config.yaml
activation: "squared_relu"
init_std_o: 0.0
init_std_up: 0.0263
weight_decay: 0.072
Each number is 500 + 25 x the weight over its row's rms, rounded and kept within 0 to 999. Layers, rows and columns count from 0. Numbers have three digits each. The size before them is the row's rms in percent of the matrix's.

# layer 3 attention output, 512x512, rms 0.04, rows 234-288, columns 0-255
104:515504504522495506560448495522483508505539531518514506473506495446494547460527498454523450449506459479511495430468507495424504490536484476498506500539507450482513485475569451508499501525487513514547517532487504484559508465534545481487467522505506514483468508540448497500492452452489489492515477459534516513495509476485499473515496547511497495510502497545524522521521559515528533517522485489534506467496532526497509475506470531476478481486496500519507490504501498534540445503525519502491482527511534514509474492506511507502505518513512504488481495498466509492536504504481472529522499455495512488468501506535502464494505483486500528453487516517512476556508488463481484494519483522484507543460514485500494452521436487481516513510506494468478477516496512499528522498505433
102:564502525462478537497462533525483478465480456493541524527530516489500465498473565506495486522519505470485512566501463517536495507503524494480519511466487488477502554490494439528528517487541489516522489506482493501458489468521489488492445501487510491509500518512543412494520462466502511470494488526502488469490521549518511518460502485494451442491484540523457528501467506534561506517474515475515524485449487490502504495537483502452489491500538550473505494473469513544562480521470510508514498514517516532467483508518474498480545495467542502499495498483507459548482545492514475533506518530489482563502498479527487487479510501490520543525522522530528527478505503505496494531491469500519512501496477535470474493515522503497500537478496502480490512537523494518541539481494493
097:487461492475555492477513542496499515451507519496525508479495518527525494478475514539494502503481508501509466538497464537494482533510521468425454497504540503489491504478522498484511500493537467491511509480486496504519491462484478500498486508476473509510477496502494515534539514490501517484499465528496486513503517488515475505513488546531444483516503505503513494511489507508495499532490485500500516518523483524560515487535492477492553516498495495508486524472532537505511513512518468529455540492511507530505507530476488475537512507488506527548475506504520517513483503492537548487534483500473521474494526516460496489513472547513527478482460497492559520518517515541507521522503502491504539492521528497489515498525498501510509520505519540498524505489480480503475515524531508
094:511539473474528484475523468516526475548516505476529509497473469510536508489467493508544487482572490489497527464473511501479492548495519489499507506477533492501505454483505537467489535510472532518474501509521525458468560472505480503509491491486503488492514526463505487520511498521490464522511470502495483504492494508612532503519451528476514511496484490532525495473516497487491526510515542501508503485452522494469522510512501482525509501501525493520481497537485448470488521442468502515506506491474502466495532482490466503535456491518484495460542497485508492522527483483471529492533517464486486492513473479498512530519483473518462504506514537474456455523501480520546472448478482502528466442520493473514477506538553513518546481482458511494508539492512500495486480500470476
094:525530510504494518516508503461549464486493508501518472472550514465554512536523519463495484485465495517494497545462520529474518543473528505481488554525486506503497497528494468514511513519476487514532519534477524499487536487508492543502538499487466520471504508492535498539495479521501507525502512478485485475484474528459491473461462547522527516483515522453495489508489515516505493510501487477487482465528493474488480472532526456487437519506500518466483488462470499452543524508495484513536508456507499532492492510510503488463550516454501520506485473513484466508500481504483507518492444516484541464509473498505505504453464538532493500496527476481489443490474510569521536503500508544488473470489473524471523468482500527551495546487485527542512506533499516520534525517519516
100:509535503465474475512494483533517490493475514444509500547522495502480494506500495504508532514534471505478512534485517504521522505490469488521547499503549516444481523540550534469533480445511452504491518517471489534514501512491512474473514511498502520484481557542498539454520504509516522540535503487491491526488526439461444469476506505577480521505517490519461512515541485506438521501499526539445512506519494477481512535542492524514518510499530477493528505487534480506467529531448521513478501536478501468503530488475518535528466490534486501497523508501492503518534529485541523458488482480489482485471475510480502511459507493516471500543485477511488479493530534506464505453462474475476481468492496519537536547490510531521525512450545497528508491519497453476492510541491507
094:535499501500501481516519472492497485495469533519499477501511510477480510545509452520502485517512525501482476536510585510505467475532506491487514497519485538482527516493519495522465500531496457521479450497508504462505490502484467471475498513500485489480526520478473495518534558494493439515543508500503498509493518502485522464522513529494483463480521490472456511518535472527496486514469484500453537521545537526496483515533519513494495488493518477443529503509468483452496477496501499487480516498497529503509493477498485507484502453515524517494468504537501509482480512500519534517471527519555521592533505505467489513507505507434505494539482472487490542492471492438482476482502511534495515503476488512487522507506495482515496476534573500493501467480491506511520517507497558
101:489508484442480484481473533498523521495483478522565461524487520486467499475524508500463480505510523518516485501497476468502500485534507499518503499505521456503508480528534522484515513479507467543488496546469502536498446481479521479485481484485466496505475538511481523543523461531470502474508514481526518511493515482504459522507489508468462503505526569501529476502467539465496513514525489521521453440541503485473474475480521497476464454497495478491490499466498480502540515488495524485506475494546452511488517489521496485475532466491497535469513482514505537487491482512483474492472497501503452486516500504452495483486512503491437441473511447492495560532518502490505468493529500500498461527515529467489476477502468481489514485479515497478467479450472498538538524515534492
101:509490495456533512483495562515470503473505484512453485514534502537523454535501534528499511527474523518488450500484486496500504472431493506485505486503516528540529486467436512542515510488509508517499499490506525477551479484506524493527478500500522476513474481450429476485459501539525519491491474496530509469510478505528486503502481513494550524473486497497477490463485487499486497504459506490511451465481519503546475499484511478500500467495496527502524505486490474489516499495493470490485495498482454529487494502529499499533489515488491499487493482500479488548503494506479502497506488489500480526497477510495464465465488509510484512458531504577522500502490493458479537554482488489500481534496549477490521421526451434498509516536490502503510583508518453527495488541468460
091:526441508559507470520530516492490509475466469506524526515476533490487518443466474469493459526444505494496496467457485479463486447453503493522446501511511443474511521511498534545538492512526488542501546506455513519492498508472495499499529509481473502508483459477506504500543480558452468515471471488552504495486493533501533497495486439502497484502497516547486507481496472477489485529506484500483497526554522494478493508502471525481524509522482551485480498512499513472527475513510539526476544506508510507505481519509505478509526523490496499495473528480516515514492439495537512519499495533470493531467506479500522522489490501452507512503515529527489543530517506506519539553531496513524499562564524504505471523498526493458491512497510486505532521481484475525478455518480520
097:505483497560478469517503510452447545499509484526496521528493499541512562478499505488492524512504525545507558480528554484476515495514492540529496494514490517491546472509536504459429551501493505537495515516500501522493472533457484506468522480509532522511487470507523569480500447520503456463469485506507493495507497479484484521491455471505507506541495447507494460515524471487469505451496529488464502525539503481539525511482489517496500497507492488502498493532486491485512517525514511484481484520485465501488538481507548504510512524504454520496464479497502476518505500514508506501494494467506515538456477478496517461494460515472471504523522467520457486527543527527491463506510513509487511500472477532470464524532497492485479471499503565514465458482502489465486483489494536
097:482471510489505445494488526485470522496503461500525536496503494520464537469490485523496493494450498462493470499482496525544473563493532500519433490482502475470513485519536505537509505490509484517453501512525461464516533507507467477516545521475452460492489512517534475461487535459505452474493478509504488501512492532537499508472496521507525507524473507477519533473455554492523502549497522515490528498468458489507517498481500518518500503507541512493505475526480470500495484484499466505504464504483517484500519525483496512468513475477500528493520503483534512506505499490480486476484471518462503514503505513516532522509485506539502486552479493481503505511479497521496453516521529495483471450504513520468471507507473478512517467518508487481496521505506516494523522504561488
102:540500495476496507483517541488490514476486498485473513489497517493489440506508540486425506531468488522491509487480477535504529525515534510462492491500478529493498495489425486502514470485511481521484500462526515447482502478527487528523467491484496498556542477474453460505486493522513527499454491532469498431486494530531595517510512472476508470440485513497502484485478519518522496521513487453511517522542488493506491518482520506540524527509455516537477522549480517495521508493530502499505483497512506490477517482498521470470521547508490488523486524501529488479517485510470501487461535545518516488498494516497502525459554519468513487529494484509472520471507537466567522495525531480489500505460524507496534509488567489470483516512511517535463543504530501442543490479464515
110:488509532511526471514509499468528477505516534486480474505508491488527513521483480505474488492515543542506528489554486507455527465495483515505541489498421532548507479490449470493469474567495500489497465502460502559505489502534546460480522499471526500511501543479483524497459518537504464517487514490517500512503504502464521471519485465471560506496530484538485499578510520508459490504505481543511466526528513472494494461478515476496482505475515478464506504471517484488492504518513484493470521483480501526483519550513474451514512504475494464462563457550520494499491508519486499480505469533502480489518518505473511526501507500522512529496525470525520507510467481517479547515486468508504499472505501477486495505498475513535504529476515439501520541550461499509474499451542503
090:567526460491485546512530503483442490443475471507491557529513486487476488516479521545480520515451495488488502554504476545548496548511550470461470518485480493472511501475511507482498520482543502505524500513519516492479526496466470504513469499524494451498491493499502466533558526486469518493485501484518486496508468513476540518525504469506466508499490529465505502448485537500599510479488513503486472507573486472493500535482532492508525534503502452504499524480508481458477542502500500520484474538530488473520513514494490507525532531457490521491574492496521489532484510473508497516418457506457502493521474491519512508444513475465503523488496490500532497482527509512516473480490515524557454480488453509488518536495476533512498493485516513507493507491525489485483535507531523
097:538488483474487496487496512523462497489528498514492540496484466496466466531535489474516544501526437471559505514490497510524479484508477478510505450474467475516489467499491500518497523505527512514520496521509521560527503490499496458487509458506474532510491483487503486494492516514473492470452516492489529486499513508512508518534474495476573485480526525502493520567466546440512496519464510527510476506490535535547499478470514468515515453480534474449506489503486480501420474450476502498485508481500498472536520545504524494504469506488537490509495468483493488488474523489493488509484475512494501532484523536512474472506522533480479505527480509501477515517510536493496449510506508480513499500521501497474514487502460477505537503486472484496518452518476546472494518541523559
095:478454553527471516497480546482524455512517488506516460508500529502514470499514513542492469487500561492494532461476459514485508465509490534545488503496501524521440504452489500534494439567525492492503502505514528520475498504527524482430478541494507474489530511517447539531527503499501515515511472524502461551506497461456533495511456478489537518461529469558461533504494485578526479501557540509491478499524530509495504462519499496496496477516501483498527472483507506513474477469471498497505487508507523486517479449485488520473490489498537473504520523444474501492476495503506501493477499511494506503504493515498500452479533484525461489491491500464526481495467469471524526542499521533542511515489502483484532495508467514495476506509468509477512493493477508481545517499518477
101:481542492465501526488492504485485539478477473520488532498451517482516467487460502498524514549502475557455485508492512530516444504491463500500505514486539493444467513545471520553538501466506509429482505499487472496529551480533508493476474530468529507478506489528470496569489467522534473512499496493506476508486512473460507462493535478468487505523504505517462512524490524517494517496490550491491519464464486528526538508540516479485552455472502497500466506517490496509512461493496476512520485512497553491508508530463469515485504478517565493562464492531531512499511541475500507497502517515531490491494499483513504457503491473515468486488500532517490496523537480514490469493530491478525489540480502492534445524506470498468487492495515501482471510529535448519499447487477518
103:477525513493496537492482512488483516502468518474507573490500473532512476492450509531466474504501503505445481530530482497485489548513498509522488516549509508474502488505531491483465522486496498475504510480537481484452516463513513523497469508464511501509554499526511470454530514493531471503508526496538475483505471496499526496496478529505541491496481515451494506539504488520536485504464493489508513539488508515508560519485496504493520463482489484537497508496529515509474502503519501458493504466529480475503543493500486528459499532519511507530537514488515529483546529488481512524474519530507498501479506473487467513512503444470533501531498486485520466487540531519465490468513546481518526497484501504474549487472518465506542524503521466513504481478529473481507478535487471
100:502516533520500513464458513518505517506484514511536464489458521481501479473507535499474456523470488526508490449506528497497500504492522494527463506463492517496489525480494469530470509492490483524480454512529488515513542538527509440459523507508518497443503519472495518506482519480512539538497515478516466492492513475489480509476453512547466521485529502502477510513546491481460519486529490509495502514477514528501508462506492499499487499522520535526501495516507498520506501497498494528517513508511512502506513532487517520495508517530493478499531473519460504465536514514492507501515505479432487474469547543481464529535523527559509489527529502497496531498490463499462472497480488471483493503522529469533476498505526490557507513458501503494520491462506495500492452493484495
103:517560479546533495495527459499522477522506525512514506474545508492528504526545485543494494487494488527459528536525517502469481474501485496477492475494464527520519516517544501514499540537484481488499468514482537521509463534477530488439491504535467491480480477463512536522523475474490493525504486493481489523503495474520482503555503527512476496488513454487568470485532469535495502485543481512511462494504514466481492525487463496489511509519477480494562479471558502477489523518494520463506475492524481506484531462507523517478490505485462493481499515519447546524502510521531480450488480503470490521495507532456480504509503554461501510480509511490510543468520574499461531526502513503526503486491533506502522528505481482523488507481482493490531509471496513459497501529484485
097:477508485573496499466485554500517531566478552461474507516520463477490530472497502531527492496513489523519542460493523453489478487455501502542476481510461447520509466495508496523496457489478497507539546513441486504495504499483521522516526501484574532475495475480492475495481476511491527474519469511526528511508488477515473479515496524495522448519553503501562486531503527477490500493529490541490524485515512500493503493506514465491506481519567495517502498516483499482472495476481472497510498481513468517519494524509496484517519483475526515521535512486503449480508513513493507487530519532492508503520554544532564481477482459481528486469499469518532496484533516553507501507511520511512510511471513476503509448500483502546457495464490466499487500532520461502538509527468515
099:476514527500577500499501461467489467516540535481421495521507547483478523532502461498515594523550534524484554457517550491454450449439474518489476463511502487498534488480541470512505488487480491478474507457485501455480490531491470533488500495481508515514512536519484533486497489485491534507515443516495494556499506505505505481513523502526485510518498489511497521514536507514475492483520505483488507494501542555471526520506495522501530505501466507535517483482498501506500495466505490469458473512516531470491478481491492538466503472522518463530488522442492520465540489482500545507544502526503478478466481491476508506531490498497508499484498478553502469495532451485527526529513487470546473478459483499481538516483529523510524490495511497463501464509496519517529482500527472
102:490507492447515502497494474499489486481513523515491495496500475531499465543483485499511472490481499500450506517460490508487539491442532493480470503513481506460482479521497490503479497495454485507502536482540510502498547497539537541512510469540529497503509529525514493505509552519537478495483485498504491499498537515520508495445522503456505516527474492529490510521491509488492521534531499477476480480514513526496466514515498505450524525503486579518462493513519483524525516544485503492494510542496491521469493522507507533466531488510480479523483516482466501508492473496481507485491461504459521518431502517486532446493514474503490537522443526531544544472537483487513537574524523511474515511497525456504499516520486459550513543491497528545506492497475467486530495455497471
099:469489467460498518514514512470513490496506510487500490495496468499485473525497552473471516469509524519532512528484533512468541532499481496447484547491503479472464507518472499553490464532480502503534521478507500569501505499529477530533510484485462475516515530510497471484481490485505487475476480486536508465511505518515525483485531498502514499526458504498505492461480532465490487498534510528477505497476454491518498512514533487460482477506522468479536502524492488501442474514533469519511469478467527508452539498514487503477539488482513519497496488511501505509493565506499457522488491481498464475504515532492551497519551495465535460484494469542531492496491479521446497490483498490465478495473487486508509479476492494499491483528465520467474483489569486485545460522474512
095:514494479510453511504459499541482515487419543515508520583474448497482465507518520473486517513523467507482503561497519475556571515490483476485449492470500511446496511481503499510491472475538492489498496501529508510463519458512517494454481507468528484496558472477520476493455475533462544552478501525501481446496480509494524521496452480471517503463470538525490514494496536497504454487517503503479483516505504521487518515514501494495530515481542487503492498465506474491474508512474480478477452474486493510490523571489501488474500477494496500522496452487508502514521458508475497498512479502480515473530501465488466525482420477546499494543507477517473465473501514554492529543526486485505492465523514497514443515525493478518509502536472517491523502455510443462460511521496529
097:514469487554502485496440508502533508512508493476466514549452461473489525465524497525530559505491521481493480526470494438483470456502482508504478469513533522531471514473501557485525507558492509535503554477518493521511494506507525504520549499482458490517506462472485500479511537533476512489516553475494513510502523509482480529536536514535497517466543478452522457519513512460508510487485494518489498507530513500504513497502506504490458532503506507498474487518505498488495484479498489504498499509502473498487496499520511538509489497489519481518495506500483522481494496516483494499519481491521507487508478499479486455561525503492473516571524490507500451469534526504502495490451532508522475500505479473499523450499510525528515533503495452463482483491484503489499513491528476
100:505504532486544508498491518494475545482466443504487513541495520461475495514473508494476551505504502518469496494460466495531453533509513481472479435505533496507485510465537506509544508526495545498503481464540526464506478479477531512488467472510443487538524430538517472500511479528474476503528484494504486483494471544506545554487497478529453512501494527482511508497484475499495488549489487495493545534500491484491476517515477505482494524512519467513490494529529511470507518522515482489493514517475527492521447473478546482542464515490504504518528530499493520500519487505509528529503541500484457523517488491494460539499492497550471544497487529499539503447534480506479509508475489446532497489518521486518457534522514460492505530504509455520513504479503463533551514523482480
104:512459515495505467486498523547544513468517466446493463473498480489434496470490472451507486473492498532457516542476483516480525461528528532486490467497555483485467453559512445522484484559549472489501478498537493487514489451521463488519485520527526485527490537494487498533512476520512484471490482517565453505508490531529545473499553490479480468513493476506480523480466476525479513473528486525546477518490510482532476496503499485519507467524498510507495459502505546514483505471537487501493515483530487502500511475478498509492516529466512496497489554512479529498500485492533497490510510567489463500485528491525509508503488474524484518549497547492540484529479494510520472498519483476500510532483512466520461479481467475514477519479492481533501449458501494499523513513517498
094:519509491482536531492484481526502509477470530517483504457479489499490493511505538500461513503474464467495485520511469464475498545492498484454524516473479483470523508488484486521504510538497491531513476541472507466531468473449473482533467513513470495519478497491503507473530465492487485445456521459518554493507516517512471454496543507491484470560516557505499528503491565468487524530467455494532487518562476464474481540495497532529529515479488487525551529509528518481504532527529504472488531535521469490492546494502520517536497566496494481488504518518460516486518471496500490492510446476523495462510484509472478481476538518509466493523509503501510466539534478480515524444497491496548459503518496528498486542480480495483523462501522521475490492520481531506438453481506501
103:482514534447488489462496492487531513476463525479472484475479447470488471497522514516482526465473512499552515509487444511502472548496489519517512542512454512546515526455485487501515465534494506518503507492485498540477531472491519498516499495494479476493492510506483461482475492485546474486531443515569550502486483508528501553515488486493535491522484546505527471480484571496502543496508460520539482481478507539518467478479472511498508487495495518480477513486537509547459509489509519483507500498506491477512496506486478502471514487489542475470514496476507484453459493484497489527513507527466539484504520514488462447502508496483478482477505458483538493507466522531496539497526519502519552512452484485464453466496509506529469515493524523487554508484505449496514500464489470
099:532499511434489505483485521501483530450485504502528492490519462530454440517497567504457493501517438488523504486456468528539562578510504449404500493464506520463496492485468501511520508481508475503510449474543509522484558491498525558509475499481472479552557459478528458514461496545463540512493488537484482472493471530565552499473485492458492447459474493502489510437513488513538453524562482539495499510536532523529496519493503510514503525487500507483509506467504498471497484491491484504469498497509515474489481519497499485493479497503491520543498498510498514506496458490529474509500499513468513516457515502487472544501506504482526495472536502496490507519541478496476508498449486496473509510521507468522522517522487468475528482516520511492492485493530507467497485495510517
094:497456510537513513503431523516518528487533507531484503495488551560508519475459521513501514523457536452443484470510511499500484458496498500484494452535462505503514480545528479445505463480497429452476494516500482512523483504513479486502497494509492493465503502498505523519478503457482504526505476498519492497493477488484459483510490523520444511488517487504524513504511486507471499509459479505552466496513494507492501494511494512523498488506480501568486481494498544460461517470497538470525486535526471511510503512488508515457543562498503475486537524490517485481517513507468499498496501486521495499481507517498505500479532483512498488472495510532530526494471462538503512496489500439476500468529483497534474486523464500536506491494475538459513511530521482516503496537486517
101:504523464486495487482521511496503504506503481478493500497549518453478488432487492472493526505519499491530483523493489497484495462511545447499516494537450474468518515474501487498517538500475538506532483517523512440513522466483537536444533491518497508495474460528519519535468492453510497521512507517485518514495515512491500471508489476538454478483532502469506518516511513481533493504535528482520516528481495501561475499480509502501490524495481501522522507523515527538504513530499493478490484490506516498501547525500500504519497504469475492519483532479517511475538490496515468487486516555484457492494509496517485513548455546512494492550493481549483480498513531476522471557524538482487524460499540547499470512506523458486503519504510467514494485491499479485474505522492490
096:502515478525468522520468466538492504468517479535482544476550497467448504467498492504530527521503494521475498525457508505465519497499517447478533545491528463486507485483501487491501564522540505549515467495476517501460517515501461511498539481541527518477479510521515485488497490454489496474496486477462533464508500460514479513519498506498524475483523502513539515510465490525504484500530506525501474478507490512498487471498489491485490492513483487461504488516528482506472523482466485485537525531538501492532475506492500513492509461504539543461517496535505482485467480514513499484530461492554503542509429499530465524532466487510523540542492489490471476504544536476533500498521511531509500481474483483511489485511509495496503472520507483477510523510477460488483511465493505
102:481475552519483527491571493532541508515550505450476484468517507498551502454530497488485493528480525454550530503501494510484503485537463505512501563475511509530486516492455514542507511483502525508465492455524501504524513509531486515510503528500502489555503498536515459495492489500519500490478501548505508447497504493530550473459529508478489486524481497506495521453492466533511499485523499519511500515503465447472473506522521489483502521495534474504503523474472537459503501497456503533514533473518498521483496532515506489514543522464494506524484522525492489539485493493529510504468530522509477530481476528530472558502508512523457502462509492499444521487518527549518500512529529529456531490507440510496517525478507508494511450470497494458513492534491479493520473489477512
099:507519482526505507519514495515453515474508494463493479457447509460492484467483487516535526531502512453471501491497486466514491494487489510509527538519516469466537509447488507484504472509541464474473483513523476522483536532473500482502497498507505489476531478509491509497513499521466530502476488474495495513491496498504486508502510491537500524450520520511516481454515487500475513506544470500509475495501511515538498501522483505523485471527488527483506523505490504515478452508516519477512497499520538484505518496509486519483540472509487489475498512507518522472510479477471514484502447468470521527484474501534511459502515481461501546502539542514424509480502533508463476523496504533492488507526473496522499510484508534451497484465505526501528509480509532460464485479485516
097:514528497484531476522430490475492506499492473486545493503486503430470513510513508460507500487544509515445502490512464447483554500505549482549491483443551474519501509527567511503527467479528484513496506510505439506519481510480495464500534516553495492508490496509463518470485538446488522558576557518484485533488554471450513514482499541566479477510542506446493509490477455482499494485474538462503502492506509490488514538470491479476487503499535524481484529534447457515537491480496523484532496474497506504498475523520490500510484510524481506487495482491461501500518494508517498503488458503502501486508491521482506494515539525502511475480523495525477479510470486473498513482450499545505455521482557482491520505514466496511498531506528494498490498517486469509531525534522498
096:488490460480489540511540506529463522475524506495497451498570466487506527504541513475458530520491509490465497506499528504475479500459485485531505507478554543532502480479471467528489528548505527438497516492527523488538530529541548527521503534496481487503502474512488485482516501514538467467514498539529530527504481464496501500490553500493515484455514479566481535467457547485480480495485475491492472510494474469487509504513525492535494498469499528495472505530508530489526532522476474528519564496473497495477489510504489472502496511504541544482532479523512509471474538500497471494521485474517494468498467503517528494508545512489550511464554497510507529523510458531482480487497548500521479489510498496499506501454520541464496521487499502515472459502531489473537456461511474
111:497518508513526497494544491446500506497524506466465482516469487480518509493520510497510491509497526525505522461544487470493477466530504500536487470545488534506524510512551496501493493488529501518494516499490482518489459525514475509491496481535448535509445544465509496527498494485488515488512487494485498503493497527508472489532498462545489482520506496491523500493499513477511523516462486501501501472442504527517473493512494518503530514465508460515522491529493501518480465507476503505507506540488526496507472504503508506533497529528490513511499501511528479496527534488450477481510519473537502490520473511538507562493525466498523469536508487442496464478474529482497486477467535464536557429468497513535504480499524496520498476518525488490527493508549497501551521524486476
102:463507509517512465532493499528475523525478518500470502510530481531497507503490498525527504528490522543526478526466474451551515507507510506503490539473521488476505491445506460504468469519490463480505504486507483530501518508506567503522542482523538507502509503521502506496480493478505526501499490534514532510513494509499490538523508540522531501497528499554558515494518523495478466496556486510517502508509501514528500510504498475488521488494493502505490507529499550532521518504520525488532507508534481538504493525508460501499517533495475481534465509501538481472522495507471504509497472486464513516501506496496482526480486464522612491467423529535492556484505527524472533594478511512549573480486498498494458495521482491545451554472509502473551529558521456519474529508524511
101:500502469505530481539574506508553489497431512446514453443466510478463474525506484493488486510502460541492524543481504518487488449521486516516484487463486551546502492517520536455485480510494484517487478514455520463495483498494520497482477502459517484516528482521492504503485457506486469476496488505502516516498455524465497500539510536489480540501517491490514470493541515524489538525486496517526481510513504499485503529493523491508525521516497506466504503527504524480473534488503532469509476497528470502481496497481521519499466488494522513507480500489506482500503515491522557495492480538486524479483525474503456496505501472490480505519491501509454480492504547490503521476460448462469481479537527488503510501460527497532512517515518548518495518488506501513464527497451550
102:521507510494541502457506534457499473463487458461507529520498529476503510476449494500532499478504508505513519513541504503497509472515501501490494496511483509497526526501497480508507514506501482520509502459480486465514479458502484478471537509503458499465511543514530517511480514482508442450450482489468512530513524498488510475476482509446467518530520530550470531497497486489506520527503504478552519499487460519511532456538478475523555503472462518508491499498512536479541555532471509477490505476497483507495504499489485482499531473525503509527499523487485482499474488480506502493473473545509515548515518533521421480505463478490490507476518468505541530493489509506528529475482524497504524520463454499475498526487507513486527467505498508482504506452466528494498541511514504
098:518487484522519497484501472470509510488532542469502470547535519561485475472516530520466495534505508498533496517520505495452494496506500551476482527497476502514463503475498474476463484487471529498529458468482517499512453463516534481489512496512495480507508528474499487503501519498495485465475488533518450513498507470477488521469518505475510515500518514528522472514482490501504482482473478537477518522537494492490512453492492514501522513506478487485483483518473555486515507513554494525513510538532544508538469488511506483510485547526517500528457510498501495460513487493489489533533500505498482471512527481499535513499548517499478495510523477537471492495525484510505521447552519476544483514502494500552510520491529519507517547548474522538492500521511459521468508513511506
098:462490491515483482500483501477492523489561494497490471495528529495497518488498473488538497543482462519524509503483519495512467487477466516508500497504447457513543477513495519491497516506456539501484516513479507516478484489513517473503507476509506483486486495516522534504483501526505471483521485486514545480487516460505439494471477509476486538537489493523539489522562494453480542517466523521498495475479495530514486492526498504504505513495498488497548495493471489527489482474492532463539497497536516516498494488490473480523506513528475523495526484490477482532504511503493488493561490478544499480493522496539524472478512513503525481517471527512457472497530495495509449466502481480472509512522537497561468527527465461485495449463489484492501499483515526499467496518474461
099:495473518462489496508486530521491498523535483527492480508499456499546507491498507492511515522478492525543538502518488529422502491499498501465485481492512494482491496482493466500477519500533481458504473466534500529507479439522507514525451542507481492510544464505510484443477494524515516504461500509546456461483448489547507527448521501506530498476449483548509527460482483517504481496519542487523535549510477555496553478480500518536492457532506521495484475475493462546497486521502498527493490463497506462542504494473514517510467488524521488507513497451514535453491487466505488492549528536523479528497535510530541482509468508549493514548506471475462460540536493488513466508509504513516498497534512493505453506489506476460468530538472529500485497470494518488495516478517459
097:500435480511496493481484530491506539503463460524471492481482544571456491448456520542489490506480496509538493524499484475428533479523485514519468527463474465473439501499476494501455530543446487563518537535516553481467464447527476514493481507526512477540474526469478510508516508472508528488490472506524505505501508534513495486486511516509522512502484519511469508513524523479496510509586456491495490521507508498537499553503488475493489509474496488496508503461495512461493484495453509541484532492510517509510494512521533487477513523489472510481471462544494509524486517505486493532480492487530541475527496508479523470492493530545519519466511493518497508488451504501482514515558484520470491479502485507515528482499505524514467474519480512494472484510518467510476534469500511
103:502514433493495535467420480528556521479529487508495487466498518523518459510488511503491549432514511453472479503456500533467507505532511504479490495484473490502518536488503523473490459491525502485501509547486491522478514478504518523511488523495483517505514512519552491520501523477463490477493496515476474465493511522511513539494476530514526515495444527548479511508512514479507501500494513461500511503491471485503492495502513511521501484559514490531511502437449502496487507505502501514507477545525500499518509498503518517473529514480512496498516520485493541525531465502508467485518495475487492504495495543474480459505486472504504498496464510500495523495490505490498487461509475486493527488505480496517491447518514519498508450484478476522497485480515451499492463465500494
100:516475525489473482484489503538485524510481459481501530473495425525471491487464464514500512498536482524516526525480508493493505499513478459476479523501536516484493515521497509531509471480484470480503488495501514489498466491538517529521486500479488476541514489457512490461542482531553494478520479530481452446498492533487522521501492488541553496477450508498472512476495501505512478498507493484468531492504498462500494503509507532517472506503504497496491513497475483508490504529502514536479495489502506499497541454492512488537501488536481489530453486552509514512531526490480534485491499438487510483508498505506525479548526530488452504518499496467471515475493470522483444498518500507489493478571515518553508473469489537489503498502531534538481495492516504468480501484469503
108:535549453500517535550512506511451536500518490569533531473487512498529496525509514453517448525495510511527533522481507530467465482470478492468490506478554466529480524492532479513476527478529507523478503503472488468478502493513476508521453494523464513516519514491494467480473484522508519493476488493537550465491483477522534488489501474481543487488512517521542487499454509520503446553493502500497489526498500450489517480521490504487515509511489522477500509479453535445503512522502522482519522459558474536480555484503513483483529534504484476487483506541483495529507506507502500475515504469488539478497449502475512462537491549492520435513484512496489500464486522523495486499503488503520515515524519515503517479489535513512495497461501535517484492501513464483508472524465526
104:488503510492507480551542506526522515557507530488480491470450462500508506548555476483549485460524506519553525536514524451469468479488461530480521495510535507508554508498523518469468489455463476538534514498489495529528486497500468487477502494452508525494536512507460509500532475505479515509498533494480486508497504488495467495500500500508517489473521509513459513497522492532472491490518539513490510471510503488495492490510513488525526501482485501476493526473489505479492540525465485528501523481486488484474545550476512506513488516494514516506476479546492460538516474493502490504503519487535518512509480517504517506525515542499501500541528482459451503498439510526482469490527461507470528508502465531486534514489524539473505519476522496476476511521479446465498455505508533
093:492513483506467476522553521497537481514528497450456478529504515528506481522510518480486483518460521493484470474491520579476511472468487505523499472493449546528514428497492519523489520504484538498478490478500458473495508496483480460485487556542512516494481534472513522504506496464525494493513492511487502530499515498511535473486519519508460514520513498484488534447539521497530555497488533513483529515489513526468471489484510472471519492479530465463521499511530496473533538509512495482486535507533513507509506517480484502516517529477544455523474537506482509523480470506514510495523510499508505482472468545508529548460534528465501477522455532493548476508503507540493482493574502528486523476439476464499468508512516526497505502482535525535480497563503463498541446470495490
101:489441506479465520458491522519509447513502462506530510520501504508527490513510473475449484522509492505529493493496514527517546509491525497525484502477502501457486466498529490478497485517487497500565510515501457502529519513483462466502525493519533536533442529497490476509502520531507568479489535513478495487494501544508506502493497500454511490511502536480480497490487502497521504505510533499512502452471490529520525531509501516522457504498468467508555470483507468485490504508482494512521480495488486482463495462484504543485470490499478480488483476494473522509481517496538513489450515499527514516533517524458490490447499543502515489514498529442518496485480530491489515521524485514501506523491488455527546503494480467444518461516548438482485500565513523453482467492477470
098:539482505530505503503513481496487500492525486490500493466464471512492486540451476493487461469562498527509498502487464507504530485515474492522555517477493486517479481477500474482492491483536529500513509505477489484511465461522471483508515515508487490450513512493508476506522544505481505483502495546498497464490500512507528512530502522505465472500530502550546531510499523474499527510510504536490506506507545493505499472499489522488506491484467543488501515510516470484478468508478524487491491503479501481565531468491497519490498468520538486473527471512499487497495540504504545525475543527496545501498521486477437470481496507526486483467454503462495512482453535477509469473506498468481474552454526484480511499499518505497495490495489498509514469511499477498535526541490521
097:467499486491527526447490500490526513481450486495516549537482508485503479494502542468419473498472485515521490525509479517509517502486519550511490548494496503504460543450489528505536483527505506459490481494513501476497498473482513508487525473476455476508537487468477518540532527482490509524499499499515499495503486521534502516507457515517511489535471516481483451474534497529496474472498508532482492482491484477490460503477551487510497523491525468457497503530507511458506522525485478505525518482471506499486482499467495502473480481488567524523532498570516483505482519489512509510479513477505526468510488507521474515480461472515487507438492495431510493488503470455548494519445494475524527503526482493534480507507500502508480464499535477508500497485502528535489494530472499